{
  "num_hidden_layers": 13,
  "hidden_size": 192,
  "num_attention_heads": 3,
  "num_key_value_heads": 1,
  "head_dim": 64,
  "intermediate_size": 448,
  "vocab_size": 21409,
  "hidden_act": "swiglu",
  "norm": "rmsnorm",
  "norm_place": "pre",
  "norm_eps": 1e-06,
  "positions": "rope",
  "rope_theta": 100000.0,
  "rope_fraction": 1.0,
  "qk_norm": false,
  "attn_scale": 0.125,
  "bias": "none",
  "tie_word_embeddings": false,
  "parallel_block": false,
  "init": "orth",
  "init_std_qkv": 0.0494,
  "init_std_o": 0.0,
  "init_std_up": 0.0494,
  "init_std_down": 0.0,
  "optimizer": "muon_variant",
  "learning_rate": 0.00264,
  "lr_mult_o": 4.0,
  "lr_mult_down": 1.5,
  "beta1": 0.95,
  "lr_head": 0.00819,
  "max_grad_norm": 1.0,
  "warmup_steps": 200,
  "schedule": "wsd",
  "decay_fraction": 0.783,
  "decay_shape": "linear",
  "final_lr_fraction": 0.1,
  "batch_tokens": 65536,
  "max_seq_len": 1024,
  "doc_mask": false,
  "train_tokens": 265500000,
  "max_steps": 4052,
  "dataset": "wikipedia_en"
}
Each number is 128 + 32 x the weight over its row's rms, rounded and kept within 0 to 255. Layers, rows and columns count from 0. Numbers have three digits each. The size before them is the row's rms in percent of the matrix's.

# layer 7 MLP gate, 448x192, rms 0.131, rows 72-216, columns 96-191
108:070120107111140137176127170132161159168126164133110178163131138096133134116162117151167065031035169143117161078104162126154126139186075155170149178110130107138102173129177138172136071155118126148113109089116104107141100111099074129204139116100099168200096080140125137145148158093097108173
105:232122129130175072100049141078146155137073179122073122140073155135117128121121122121149094082126135081127115134147109176119106129148177142120143140177089116146171135108131149130069095164106153087130099160122127174145121105151165102137111180190128101088118116075076151116154119185074155130
105:118181065110070198144188144102095114123096076090076139138166186109139146195136100193067108157109115179132077076156079103114132131130131108154164100110114107151138084155122135200071162164125136164142097150134051102079157077047120074167145071158070129131096140136151089158104074123106173091
098:151186088107112131104095197118164115135171140181132144162090201098112121163122149158113135118131120143158182123140196125108132102162145123110104111137126094125103069100111108123108111091190136109093116102096100096120124149095160090109096150120158058095091145153066127127151134112122037127
095:168143138083159158147135160064130139119138174098191085131171111137136109125118095096128147129145097169089133131107143090162119193166169179157140133115098152153150083148170103151170103180083079110068121098114101148135142108141120116152133122156127108078131112097105077100133209156098074114
102:164135148150140081112178129133150134134173132163091087110095092127103127167113153089174161103062128118144093128193135111109142127162092091166170183147060107139137175167097083151159145120136087166098102194103097116156156143125125114096072168093121105140068151121082160130132114210177130121
116:155139158134138155129179097148176094097133115161089170096119083176108153120149086158111150081148146111143066135141108114178097149110107072118122152081133131062226107164118130124120136065133140095130130112124163103141140129161103100129064126130096128146104113080124192174180158111122066117
083:172133143087094082178089169094191106155132153166125067129150141139103144094130104107119110155156116080129108134171143154119110159146193094144087125142158146097101122105117097122201129097119128143091152121131122127128102093166121087176125228171086091068139161148086137107051077166131177137
086:128189095150117115174165173105115121148100176129146161136105104119078119153160136158121169070161117164148099077173174143104157118128110130111162095115107119106136072159086135116204166131124129088112150125122132151170110101101088112140145077083094149136164126077123167173127106152112106107
101:146109182166146101124170101091098094130119093102181067082159152155089154142145144172129117155050107153095173082098123129093147105115181196163061130119087141066110105153053137071110115152140092131113110121165139115129104096151154132178140123091113104187047168122082098153102134109152116137
094:139149166151101126116134168166188199148128188144161129155128120180123191156125126105117112182115114114086111097152139121144099150164140173184086074170125122114161115118162131147135096136135160163126108083100160140154183162196099154192183130090155156135148094099132146085158118093194174144
099:100147177094096174114087106113105112137120161134152088129111109124101182102080107129136165122080088145119085155123156098092104134134205139144158138071148131129147109141126101061119128074069174103105120143117156138133166157184087080094159124150102159104120182129141193081126141093107145141
095:140135178135115127094077165119108127075107104105106140102123076147130077174147136147109146133131172120147162130164113114130107108131139096203133113104127177136157069206116109152079149138200165078147130114149115153100114112153167154131140174095109182048148111126159119078156134169084155166
087:093186149156109128175129124113200122120088122165126105101183114126151082120065135099166138115149098114110122135137167080175123144062168146102068164147143154052043131097158106096103119139181123154137109148119119154092137160104148148106131156174082123158118149135134136101128163070121080161
097:113196109131100148083087157091142127127114190165169115122126133087138069157078121124133099114154078152131144114172167091130143120144155177107161140168140079121098164128112150162107137105152178137101135102087095140171115141163120143106091139117179142145169062162087181146119092086111133134
103:084157153113099113129127093141125097127119095153082164114101134170159169108110097076062162143125141196065099120164158160144204124127134091089120167106174131128173158097073134116126138110081144176139102117156105206067073127145092062103092136124116165156140123117102156113148178205149137105
090:126120115150111123146086065137186112158140116121120189116103143132121127197118187146087128111119133134164169159177124144134077218115142141063127108115095146048115143081145082127129119125116101082150074119176145173127090158103145119130128151154125122154162096145152123159140122107163163179
097:133117138094113162145135120108133117118164066094091212114128163124093092143109148143110074099108146121130108065136118172141109081159188090039084126129129123141140144148116134164133112149162106105088148129094082123188152119140172154093191157166116135130089045128065114053130143133108166119
104:080197152102094130130093077129088115110121097127098168157104162173092144184141146145137146095139107147107125147172194159131119121131184161112138202190124089078122122110062020140132080125170110149095098192174163105140122121121152165140117073117175096154114123110127138119137195144168117100
106:126097154135168179114115148122153123168084116142140098114095122159114119126100133167172132056160155126137137160098080139185091173134131123097103099103166043125085105109118135175132114165129161103143100128126135081118119107121137100102116150101077123152118187179129093127147107115060170162
100:080192110082056088106140128132128129070182128098100143188126163075155140127120152100107133154097118149187098108142113079130092162099110084111161145109118118113170124091135140096133173125136109085134146113075171070124174119173152146125106117119145098154115131170118092122134126170128043094
110:155120106105086170067123134078108119140178076152098169151212163152152130121108117149142141111119137109152035144070146104116126097103110116112116114117055145135127102138072191138117087150125114167088149164053139134122128094116166071084117116102079128081183089172120142120132090165091171071
115:074158127094101102120117151157159154128164103117104132128116107129176143135113127111116187044159146111152091159094106131142149080148067055154123127131128135101129161111150195114091119065140135154132162088149166120170133138099100147156183070117144160081118185095070169133135154125146165127
102:101153115055113119139143166157185101063171137151113139145143122132127090060130168119118007111110098155197141144160182157143103127130131134091139121108103163141078196152127162143112146116080174077044099093104128160181145117134172099130141145162098104131203132153101114065135122052124141124
120:128132147110110135162117084109119126135148116163098131148119101135089152094082096127171154095157184107132130170119139121103077104167147108156110141109124084144119148156153167173122098038097116108088178163140149051128085122063100152125119111165073143111140103191055115104143133126152152149
113:119155083137118155136095111067136193113141184123095118139099078076111084067034111141142117154107109088163125116128127121177154166056192115150134103127149092144136108086188117116103125100109135127143058065101125147090069073123150149078144130132091130150145095158148137128112171098179050101
106:135171080114168126137128075153111108109116089167069160062112062093138145112126121123125140090100108102168129065062111151066130122065116133177140167107072158125104175086104079111134135079193136127150121097100070163127091146047121151119074137134168103134151114087066137123078084158108158069
118:154109061179206151116114170095188172123193122120131126160145179092089106171073107093156176110181170107154091107133123167134112092148113114152100105076121132112119163154134097163094147148125123159116162126057152104152135096146174065085156149153148125130134130141123151104145103138145079166
086:172141156201216146156162101116148155122074134156133106075146090123163161127052146132119168121141152148171138102123127140128101127106180139160187143089100106117119098150133099168176080103122184099150033144122127244137114124117125121135160124152133070115129077133080114112129178089136136088
094:128130161076129144095098158197131087130127114126099169142132091137114130135141080157140180124074073092105170125145142051141116139107149151183135186137154068153155111115042105081164168123126131106128145070090113147171151083087114106176062134099172111188170126129149127127153152129154117144
105:169182138156174159168173151115166096066131150156116109126139195132062108183156116140123153091123094124132133118114134134134149134169161117083097216112126124143151192153113117104102152067094211153136069094097094183130167214149160140093145124147114136118144143136135143098110240139131136124
096:107123118134182133138169169137135102069197114174150162119176132150165121121082159127152133164093131128122153100117150145165144125161159150138118165197133163212161122118132176106145108198172160098162131072118105101097155136084105059112077142079138134105165171127154165121127109113127159126
102:173146113185108168108111066171134110205095156148122122056124124093118166158100137161147108136098175137164104122130161100111148115095197125097138089142097133173052090195143149133151148164177095139085080092120106062160072110092180143141158143148104106122116097150124098164138114097116099123
101:111128119075098181143157108133058136132122125126140097119158081148150150104177166064139160205163192169133131070096121117082109136081138109137143121132193137151082083128202078148135119126069089148149157157132068163166129166154175104168069132134139105095102111131100042051118034132118130115
101:085114140166099137114147121073169143144145110094162115127167137187094126146174117153149096115093090121100199123054147055172203119098168114117084138156098134148119093127120145097121178074124090122115116083137136136166093188157118101074105170097165171132139101086108044136082161146160126088
097:108156115181183140104203103117115098066111159170168089129120113119135095116067116083132168105189133184124143130061125108128109093127150136122145112171150121148151139184204147088091098141104174085153088129128152144132157157152192145156061153071133139079061150100123123091149115133168120098
100:171122098117145171116135143117094173176143180162121077125092147125190134187096107096142186179135195155128176151109111119144110139185194141143119174132149143093146081088213130133084124129096142152140168145153168142162081083118077108122109123130127081114098128190164152086134119134111125092
102:149110115124114114145091135048119148100095133154138206144062087122162138103061146174060153121133094137156166191142074123143136170132139119111150126155045122141130118143123159085100168121140076070088084132122126126170089122189149107112086140122079143137143110105169157130170116126074133131
086:147122128117107153139120106130101212181155096158140097117105119124145168147143119084116190167126212128099115150140159110087101069135139142160120106098127169167086125102127175141146101102130165156075084166139085095139102102101122168156136069179114148113113115162124105124102134165120110106
087:098149130131174097086095156109103131095170127106129110162186125181164101145083097137090135164157105146148118184096230102091052155211115152187149119138160112128148155166135101180143153095171133190093108114133100122096194176190142170129123162142138092169203133131145134136142139060133181163
101:164153126083119106223101175180194161145147137097115167062116120115074056147126139154132149125154137141116087082120161116175115085115099089086142162105109131128108117121126093124202115168157179154117169129139087131125170138143144113072095148113114116096108095153037135120106123134085063115
111:134143117099076163127156113104152117163126108151077096159058150149152084152066162115095101067088110115132135122140165094091117179071150150071144138137122166131163113078145141107122117140115115096141082111125105081156134113112139142134146159134107159141077065139185091150147124196130064105
094:144143116079107087119092176164058105157183122109119145167075125078076107090132123118135140124104126101166068110068166129214137107116154152107143113116172138103136148155149112135124105117111129089159145179100109110167133126145102139137116192143060061113124139139148168072148123146134141130
094:143147063114190163207103105104149134173158162163135130167159105173173141102104140153064095092158103169137128100076134116106112064084087083125152157109123148158127103132155119163124097113184113131114134098091143117162087078126195117081122129136102118143139081127142121159125116118078147137
101:084172182199138182158161127063174099119114119177151106153193132119094114132165087134130149150190159147117079103080111081118097124130152102127095117121119164143084109127176128119122135098158095055098113110128099109072083140155159065117139094127169115142149112094135163129156171174126122136
100:121127146112154123130065156121150093152127199143109167109140148170129160166088067157156141073130093138150074225150167145112190096187087124135141118134123140143080132200134154147136120141110073155163117111168145166146149110115116113112179127134172098129074115112216112135157182140112101150
107:125180136082095083118122120135168089077134124095173120168143124120172233167092132174112075137142082098123128177136083083104137119126144167043155126142116120150094102138165187101073120040150050047125147097118074080155122124100084112127079140145152159124112099101128154117185184157087127139
120:118129030130143067140156126083060164140053115075103089118113093071103136090101122133154150105118186141157108159142111198173133163125155158168132104104108144137151130056151143148105177144137152131168161189166119126085135085096081177124152132145123081152135115132134172106124160141140135127
103:146129116116129136123132112130147111092138118087104071110137117107086147167100112125114139118115125126113080151124124178070081073129166124119089131101139053132123128171187131142076100145136124119103107066065139151061097157083128032158139170123125154107145180196096105117080136161173144137
094:115163093102193126103124133150115082187187110192093107057161115117092124144119077076172128127122140076110125092102127084185099187112160200058191200167136099170148154137134111154167106167141124147096133096028122145128193073169150120142134173104147170159098148173102113131066112145104101090
108:100162128102130072177105078129134123142134113175072111115155114171143129186106105135125124164142154132108185114156150168153121138203072112154078151175167178144126121150140131158129093085122090124118107123122087151172080118141115128150088126133173152084114088152086111139144129135117087143
100:095183145070129118178123076092098176150122167099122086191127081163136179159091095149098180095112109176149149195109109113127108118095116152143082143149113110127169169130072149077104171177145027138103176120167103170140170069121158170093062144115117116127129198125097143158179172095129154082
087:109149129152127068129156183136144092120156132113136164176140092146127147151131131169148098175109133131107150104123119131158214175117135160046072144156101151098194164133107128116165081137161169102107191076124115178121140106181177128203139182152144171157118117047117136112111125100109120143
107:135131062122199102145062129050149059150139142151081147113120129105112157131077113059069129093077114089141152136101160129134125147124155139159121073135179097071081128145082116137110142080156141150159171116159121123089168165110147143112157137119122090108108164160174121128137129094103129163
103:127162072150091151103155184171134162166115151166116119088164140137119085145128160099090118111140142091124150131135165149110202140164127105113086120128163109077196151127165100119103123109119147129109153135171120096123136114117173151113120251165131132079162161083150129129103144071106088126
092:129125096090214167104068142132133138105152092093206165183143139131125163098155115184113114201147134094158170123118074153142116136085071150133129111195121104114126126075110155129104142198108099168124156146125115127163085117129150135093098181130107130119189137140122129181130145060173107127
103:123155115118093097180102147108113175159112139126148112151163112158173110097113163139122170142078144165193175105104146083159164135090171117100167144160120154110137148144143144125131098116117126052094167156136123125167177159200139189129124124089123111143132119079161148101143186129148121125
100:133113156127075129156103149098178147129140104074125071173106133116169113109087137086089136072129103131149157145106071087107132097145138158085171139133091159106098152090104172093090147103126105125118170143145159137122131086058139134175148112127104166154096083108091190102186202094096152073
121:124181107145099192180131116140122110172166112141076193204104142125096127073154135130060058157156073071112144151140139146118142088157102147147128158108109126156110134149060169191117106109164124083151142104161175127057106188090160132080120147087133130120150124107113100132173112137038123115
109:140076148202154140137112173153123137180146126143121112127158116113169077119092148113137144150149093101100108089106123136126165080140198116161130149171119130044122161115142106128085092142141166105118123153124133149025112112128105141087147117197152138115121136152088140147176102145115160155
104:106085145115208100186054115162193167170148168088067122118100149133140116118102137122102154129191119133112106089103121160090130183179119116147090102105109108120092180182135140151110108171133104092050148121063109075088129213138092106067136150105130168127103133178108151085124156161097139155
122:148092122155163151127163131117193067135104143129148131121125144155128075142123134135164102129101111206161163104164149093077125147129100130189105140127075162131127164155051141123117124107131149174126150106113112061134137068090136156133120196134092119167110119118133096113062093168143122070
124:145161107118116135130113113068151203104120078120096158132039131078098175164102136143123149145111141163142099141109164144138096158162119150125143070101177071209089069160137123118118133118113142149144153155167138148117117082080116083127142159139115101095149068093119147084099112190113137140
103:152113116104127185127198150110151158136126113061085142121092116130180185113099134146142113183125137077120136159131127133174163201068124115131175122169041167115147123096106119144119145082132146116153180110104134090072127051162110085138089152160151095138173096160116095172154144091176159113
105:109149152166119175170122182138139146138112139135134087162101111154148126166076114111076174156051100123203078114188116129112094105104152064135164087121133125104155132176088088132074119161161148156101198166120167149106142154135094155071219128137124107088094098166064136112112159121111075140
101:109140138121177121084203119129123124166092177098155125148147055165139164117160089156183132134127127111058151129110098126165104155094175145125105152100190119139127126145174094178142106142097125190091164109167155154089151122174154142172149074136158144129109155124123128095250231093115153132
107:120124129117127132106177090138161128133166154082133106144145120112172064090130168076150101133132189061109120176064135162096124130060125126107164104176111119109097121111086136154124137111092154108138120124081119108159147150103117109104115117069113119146124061113046105142136136093065141138
111:070201163127161169129153101126115118166166107142122089167134109155120117178075114107118135175158164110118139196097091188136122120152102138073116144102113110129108125082127198131133154136129210137127130089151099164179115131132075161107138136159131146192125098133150097150135133132152177127
103:121102089071168165118146141147059164192135137123119104134111184118113169155122080131126138155139117157084098134105120155155169113170084140164184188147115138175116164094162153188137198142167167153124173125159152099156143123140145171141121125131079102132130136161162174086074115065157149110
090:158080125125132114109083186064109098099168122107102134146099121215126116050137159124166118077148094077121085185110141200083139122123109150133099142174069140103127106170082067086141080089106116103079140117091108077127148153122061213149168110123099178121076107149100124116131090187049160114
094:160146064122159150128151160159122117111151113136172102150118117154124166105156168122130096190223126123197115090116130117131103144150160111124154101092181163154126097111124102149216105094149154105110099214102070082138180128154087127132151151129064086103118099127142144087119195155166141127
097:101179094153174132129151064114106158113139063173130093114121124138142098130133155170159151165157077101073169084120110139100105165067132099172130069159153111160115107154170145138079099159055161112082127055119016097124151115158149093153069126077108142075119102168142109141129074129096127156
112:115123142098120098088148130131151150163133047153084016122081138144070169112071130108151132120111109162114105087133110170107119151107070169141154190098116128121170102116145118061125119153085188153108163130104159093115151148086126203182187122156099167117091171126188167134136137186118120130
090:189152172146155194097121089103050140119196151101171146095144100135148158150134094157165180175149147130134101131108087109144110093107171148114143126091102071172145019117123115080103147081147129186139150092143177130111130145171138113105132129101092173166192068123084072129137147180134060151
096:151065151128114124114088131198167132082138150184163169158170109141105099164115140135122159088132127200146103161172145144154131163165126185124156075126106100094108190167171081191133098164161104148130138189077128149135123079111146169138113155160160087134119157085116143105090144147095142163
069:087146166125128137144108100081176095116167098110111116128104141135114124145102191169078105127153152163087093158093135126131155131140121128209109159167099089123127120098177170097140168192112123149095171119102071140086131168184157059115122115130093077132156157149147181130174108125067071096
111:076168132133145175106159093121116146113138125097124136107152123104168169141130161096135149087116109130136124121148157121202144151130129078171091118126138121129161136155124124180102167156109202056120128183127108153133122096177191116110089123157138139154135082140161148112156119116088085125
107:124104148110129094133110072151132088153142137107096177151087132130156208104095177109123090084077075134093184159105131077099142118158172108171091164143144105109148120148098125101137069167114099106144146109148083150151106169136124151150144138206097196088091122159154099151141186184089113097
103:164078125101134106188142128062146106170127168136131125125103184122106082143155147141120143136152136134142127163057106119166117094131154066101166160115100131129133191149130152100084121152129139146069088163073058101118126066092143120123121159154076160135100118121141099113114102163146140151
104:128177150131126109151087173104167170116156142109085091205151101183129172089125130092148113147140017115113079132118171167112126103135138173114135140145086113119022113124081171134165159093128184140120104195119097122109132127127170078156134108162067099089120136133130140125103128148123180092
101:055060160139089126177141159125099098130093121082177107122085104139146129179071153163112125157099138128087131092147106079154141152133095169121142162164122090060145133145129103129113143103154132103094179166094115120176191132199144112089196147180146162176141110112133147130094113135180140079
101:145120118042138108137094207083138117112171099178094151131146136175118181144101174139164153110174120186089157137145097101112128140140113121210189149105056123091180104182099191104122126146137167170111119102125128142106140127151104119131118108115111098172108132188119094142122195111114084096
093:150157122181083122158170155122113111135205123126158099085047164091127143125155128086134114114135156149146110090111136151168107095127081153145053115142148138139099097148190161117120145138185122168134150154162125178083138105187107137096129140153099160153159130203126156098087149142059144147
097:078136123145169134201129184106162155110122142105080160119082113191111134128058129120135165131156184127129109112105142163198086145173097089152134207136125110130083183178166153140099105108134178169086069140157126131103158147169183117131119097116075123140142104144101156139102128118139118197
106:141170098121116159075153156071131091143138159136096110085115149158106142090121153107165138115099149154170100076113154094180126200126172137140125156065109078149183149125156138119149134127127118138070116174188131143100140138145104169086208129112152088053107149124149102112166119157034108059
111:108135120053086161219110124131139112153061163115077140114107137206120119168101132100138123112112179093143115154146153174128129162128130143189152093139153123167101115127148133147145115148162134059061076159138090175120110143151098118129143191106178089103151115082093090175186128173123087145
084:126128139131160091133139136116124102124128124127130105102087106161139074089088139148123110116147123135104149114102136098086160106146130149139108129158140108108148107109161119114144158127106094128100146144083110117059086116081086157102186158141138197155144168146121111062122108177090127137
088:157149067152052114156117198154123188122129109164139088156146138139114118180195144110174119103206154109133140110063169125133141100115099172088083125074148095168134129089115186159144194166160177125117095140132138119165110107163115135136160149055151158142112138070159107157115119131112111147
088:081145167158100078136096164123195157072129088112114123144132133103126179157112087162147170055096149127160094147072141131174131186065120083141118122145153167099192109086114173139071133138181134116085115103129161119158152157102114144154158138200141170196126133103080108125107151106074120112
103:152122153108072150112122121132095075126079097160103132210093148174049120180119160159129110168130129127118163214103103092147125132141110131083151208111113126117137142097124163132133135160098102074132205117140122110068136078115125178139108113142103136102085153171133132121148110132138124153
085:159086158128157121135136165183134153124181137176145136167108158191127157145147097144104147148173133090141122211074081149148140148097161158055122124173131147136140168142162130152135146196117141042119116133168161108108151136146172174176148157145074155183133120126141143163161115126130110177
114:144112121129115114072132117118055156174118118117102115153066092223076110134087099149158130162125104097085123165160141139089139088155111117120107107077155131113148133121098192094052177149130112074120091156151107141129143140131074102107167148128130086147073113147147115112174153139065112175
096:103128132143179133149089105127179159114105115113125123097100131128156176067144186144107169189110127079156134129142104135178078148084125128144075160144121116141152083091111180102072146093078102099103166150165115094114097045040153060117128160208074135160128131153129199135059157120145102148
103:090101069133110147165081130066160132141160130132093123127138112159145076117164113154123105132135102107095159150094142153095099020134144133101155096122039136124160102193167090171153128160130166088121158113143107085158083110149134130182105144083097107155133088131082114152155129169121181131
099:096092111167109082160106158170104105122177219135124074132109152133107175111120160122134086068136121177142102118118109127170123150122111161131123160152117165125094083083141138134127146156110118106105136146129130102106135153162082164163131128110054106093190152162128156140122109041114091134
104:117158084110128134147088102114147127103129143146088152130118101169154099108120172091144130137129106096063140143141100192100144147118102097114137123176083119072144113127163165112160177169119157138089128085117182116140107082117123121064105138089139187131167137124113130115126151066093092104
099:122181106162154130082177103107128129132102124138099177173190108152131069144147130033182096087130153108114089097126145171085134128119108157093057131138071114066119167133113106130110067154191167143118190099185130174172126187078192113131111095176134126084110119162131150129177126129117173123
101:147114081145128105127174171083149121116162088130150083144133116174114153131088166150155169148073076135119099139102138155110125172077147186108170166201168123127148181094155155152116147090112143192115088113092162156085165115102159129126122085161163124186170094137110134078168105188149172075
103:098158117192109136135152119171093061162129095124062165147216081148134152154082088096162156106149141112141122128102098200155198111132159223067146135119112133161122130112137116149141135122123111124164178122110127112136156163143064187137112165085087136178170125168156123088170165152059143137
088:157151184118171171092093062062111107123143143114087141215160103156133081173164123126153106096079090119121144137124103130187052150169102126085139101141130135160155187127139163088132142112105098105109174120140200128124163169169121147133150127134146146115163174170148110077155140151138111131
093:164149150165114165144137163196137118144135155127132167129123147066081134150085131103171127148081168086121128154150112147133124144074168121112142135139082128133142148194113163064153085078147182159126098175086130135125103155075151131150070153127117098150138111137154169063171125147131156129
098:112185163122140135075140081172081066155107086086127148166101168139145151092103136179107147091148129096119040182133114138169115107141162168124043166119094067152123170147135143168112126156108107120181122190160120086111119114099138118142064096108171158113137142159097107168161084152129097206
105:143160137115153162159146167125101143133155073122154115142139186140172109097129123108166117077106145101137144081127109110119114153196131198156116118180166111083143174104106138162110155109144122130070169130151157147097113091088110108174108084159125158111075168135155128146143121143135137153
087:131087095161167193107106117102093163162137117146184056074114147140142146113086087085097117115095158160156136151136110186119111106129203124171075149123095100135138131141089068151149147087160108177109099161112132119105142114148108095062107170164123152095127150112143115143053143158178080083
091:116151145137126093176076060082141110111154141149165109113143129135118080139147102118176153105142097124159119109143123099080152158082128120103146113116130117170114118102084099128149129146137144101119129112091035122178120092190133134086140109084118152167080135135115116068133119166113094133
090:075140156162125163121057078097192179125125097117146109168142103070091131102118211156128157094140131133190167115122071093115068155116089132094176180116089081145106140181139101183107117125082146141156079139120189091150165094109129110163132091092108113106135176141101079146099153094204099130
108:101087160136118162164100182134133149104136062146128193156091159132129121114135184107129064055093146068084149138059178117128082188146121118159087126103070164177136092078120119131140142131117128150135133095101126112050117098146139116163147118080129092135182156125103119070173131142164082127
090:131113108177131116111124143107153118121113120129101170114081144050135109162162143139139050155089130165112144198172184104117132079161123067083124140146159184146151080123157130086168169086171094157160125075145135109079097072124166112163140125135091137102146084068166087076122107166053177114
086:104180137098118186093105111146124150158108094128093105102145130140187069151142126082124147191052113211154143123119094142130143184164179147178035110119145175154104104129186169114135160127123092128055044142140149134183117131118136087083158074159146146107159165107101113076160176163146148122
107:069140145049083130168155101126103147153159110134113060157135097065077101101135099146137170124124133142125152109133119132141132205155144141144056104156091115072158137099108135170097146146125119110068162112152075066111195111091135081093148112117131180125123139150076106075039155162108122125
111:139184129089070102103126060148161154137082158179156176061091187156099141086117097136101087125104147110139140138117131133148132124120120112186103139088115152162150149230159148130114152135132104110094146132150151117100138157086085080106103119131118098099141089149115118149122145087102126178
091:141078101104143131113106143099082128180116113157104136145098091151071081190156081128124100113159138108133159132151134243160130133122106167182125109217133079150132090156125093167167150115095103162159159174107123148158131144199105134092187083085166091067136171127099090121104097113183139164
089:145060142114185122109079189145166130101101148123127144084162211085108147096132128134142108159104159085135119118138107090129160118160154133188116151128074160189169115110158159122165124150102174161114154121188106144097123111201069135125133187163158112103131101121117154128153100104083184108
094:170156164096131095107136183173106120105117151064121118112145150154187118129108138123077145086190111119157075113103125133088166150112162189137147140139101115083115148194110186094142163112130131092153108200077107149164107172159138137110165130123115076120130134138129133053134129117176125174
085:064159061055133118112148139134129108125134114149095124132170087109151111110134138129150176104139098115153112124143119146142151201146125157188116092128124118068149150095144105127107106121100173159143067159142080133139129134079164136207140016178108148116136179179144144149154173102154131138
105:152176088114159182113177126055057130146159130168053130126112156102106100120080096146079112052139166124158129152135115154102114137141203120152136171080143091169143154101187142113150122137099159148125082098140065173167110143079140084110162087140178151095140118152140158141112108156106077086
084:133133144120094175159127163156095186066151132111143138159140120156116138109135127204139131126103091166094109095154106147116151104068125138107132158124121079167115148130071137157035120097137111188134125088107164100129106136142146135197138177147129116123149145168113106170075165165159090108
086:152129155164165127138144119099126167137152121146181122125126089114187110125115200105112083222107125147093089086104128162074118167118127137103100141235119126145118124076140123139119103117086134129171102195079180186134092118168055164141138130129096130098115087158161133152124119134166163058
104:215141088148136176099104142177200131131188106103100159183107096128112143103027138095105152063194129110130132078118116144164135125119103116139130162121124114144142121162145133119129137127154014112128095137162148191083143127122150163077089164057124160116109163183127157100135105133106118132
100:190116123184147197194100173071183097148115147134137116153087178121150170094133171104131183096155155089168155097100144088077149116129132189138092106107119112097157115144153132135148130101212150111123120136113116149077140171165150132110118220105133173050130128081123115099109141159133093159
108:152168134122130138196146094150128131090084160202122118130105078100134146128118102092070133184022133184100134118089149133138100151090138126164127135126115159134117183160101064157160115104154128084120134102105128137063122126195140122127181177092151157124134109127155098225155117170052094129
091:168156129156135090118117155103170111152132085119112164155116086134131110139137113064118141065115153172179201117133150102097122096132158129111118111159145121065102104091127133133159061161156127148118126163133131173124115059063139173128155190158129132112106091180108141145110165168094146064
110:131174127101122152148116167103115125137127125134125155135119072126183130125079189167115150113125116186145127166176160092145069126214188141099136114102130158055107098161104079132120156147084153123118125141137158191143152088113139067093119139141086145105036095169137105125099076165074130125
113:127131118149138109171154129137108151087198129122103101151151091136087094099117108132065166139120076158153116102108171200130157081111121148174194162078065109132177134144128197182177198087169152057089145135087135097131113145156149140132119112103157132113188123092133167135113092115136142077
086:043130129127169142143116081092154037096105131108138109087143111118165128150137081101098111176144130090092114161112142095167083140128151114090175077155166089110073167176158153138048133181077135107097144121115158127069142052155143131144103107108212151131117107126136101120177198047083124174
087:130108085103125024117099162092086133153125099089114130078152094132136133100111168084150131121151125154146108147127146080159136125118116100208212144171149087110161154156125120125125092122123106083113033079166182128157145143088057128087176088102117169088128121141148138132161183118128095112
091:162068191118188149099160115052101110094094119164104113086094202096088127190156137150081110124124082157177181191156147189163074134079083141087136147137131085100122124158059124123170159165151150145078135132113131100145149115171114122112125115058121154103085089108180136172091088127169182104
099:172152142120167143111128110163144155090176088138141108165136116135176152090179097082112117133126109129076136091077138115149150153129137144177110176131140180094126118112099099156158107175148098122171097148175115141091064099149129113085100128097082068129156183148066103072230175177127165134
084:184135149114155121131139131148128123112092107162110202100186122145119099033126125139105137155167152147079189169164094126173135181164100151169124132188084117108121182126163113155134116106116091139102131098150125195143132117140184148127108134102117131148074156163131059155147122107116144121
110:093124090142112131129138112175126051168110085107167132117079121129072124121183169111164194104109120153179117098044193225089111177102155138156113172076070123122139128127087107161196168128159083102129085133072160114135121153097093124118156133119149108173126111156095046111171085183138141170
103:076101082114102098096125133136126096087142136060116146149156149022130197132129138135173155123129105189110067135168137191142084172113098151148154117101122150098123123114141109103153157125122123117092101107088071160067135156100153125055096160172144161151089103091111084165062165121055116166
108:139139152099140104075121104133144122156124095155108112193074117090074131153073105144107127101102121062190121129087148068114134139141145161170119152189126086135129121090121149147106166148143141159091117108037142101155173137119146102143139104124089162191069053186194165139118060136139121149
087:129240117123146180141148062106100170127107140094104071140123144098156157129181182143097123099145158187168124132135116115088115167124162130128111156129125114102132106086105143175136092141194121141115108107104165075115098117176153115103128136169082202051183177082108122161127081125156166098
103:107093107117113180111115123104117143115071038135109125151072122122088157129085099118089098141133126134138131116051179143112193169077157149085075181086128112099101124191143141074138165127152125136086078126150168128127137101101096147148144149130058144177153110132107145099154163167091123133
083:069150121195188179134162115158040110165193138074182163108104127090119132107107097104126115150135198108146123147130067159094107118156167154138141133163168164157150142142165130094150193166123095140090120138081160126118213167180143094165171140127118123075114133116105095077101143157123200153
098:196130161151039145141110143091179159183115164157106138126133088145143101151102174132126138120131142136135101090119150079157175151167149105118130132075097101077107093054164174113171134152104107144117080162104207176121151167122207095169147215137152111115166108098130125122144109122129132143
100:158136065087157171128093142209145118084158123117062126139130185132115145170156160169107108152130078155142116172133138134083131088149167164090100144139098172119182118102098122135124144191069109127084166137136135079134088141107102101094125090151081095126114076159108120143128154119139126118
090:122168105145091163152154163086066153075094141121137193136133129064116115191171087117110118168150158142091150092108126136072144166079122084125141143140140142179136137140107131170165149140172089165093150130125088091115166131118096116118057170184097116138140116135175119166114093171146133129
099:160156131133092178178079166167136122120113132118079130135060094071108117151169156123160151084103177170124113118193101115102116115131130114111147166113105060113110097126159142112101194158085159129119168185165136129086140136127079101121130166121086142131099121149141161150142130158127120164
094:083124123147173166138064093172192126078118127103082091108139150129153110135116186126158120134087147150105108139110096057094112156167139143144177219119078102105117124138089144123132067101166116137105071075139081151093117114107128150076158121111166070151115134163119142142156109110181169134
114:149149130099055156079103126151160122118090074115066112120107179191125135081157124140134135104160118045035099153071159172113183178161106105200110145115139071090118124132160175143102161162087124118103187151157187125143095174107084139156148119114119158088128130138105118098154081114146114149
100:052137171074127166145182150097148157117108136144161208035133125115179126171155154119093154155065107157145119131128134126138114093111120117144147112137117119077091131140150140115112100088098090123086112187106139133087130120091178112060119109097112123186166055110128148137083113114150066071
107:087121083117143180157182116114111112076089156125087169158145161093132118158163119124151124132137114143110117157137120121122127114106130130162115162116113134145142117113072160098102154127122160092151121116066177100142187138150140136114118101076108122127161128195148060180136153111071113133
108:126069184078137106106181149077148113074082149103178132168109085147098105146180125111116170153114115089115047158087138128127170126162127111145141145094121117103145137158124164132116120179072111065084093172021133109088136146111122124130077181129127082162156124114098166134167167132096111126
100:139180129109100111193136131126137144055130130125075104137088177137088098110126096136076122162126114144092105131116126141105109137071121081149136195094136181163150165097139114129120155107171066104128139167136068048114179124120171094074152168054105144169159087137140073071154204100175039125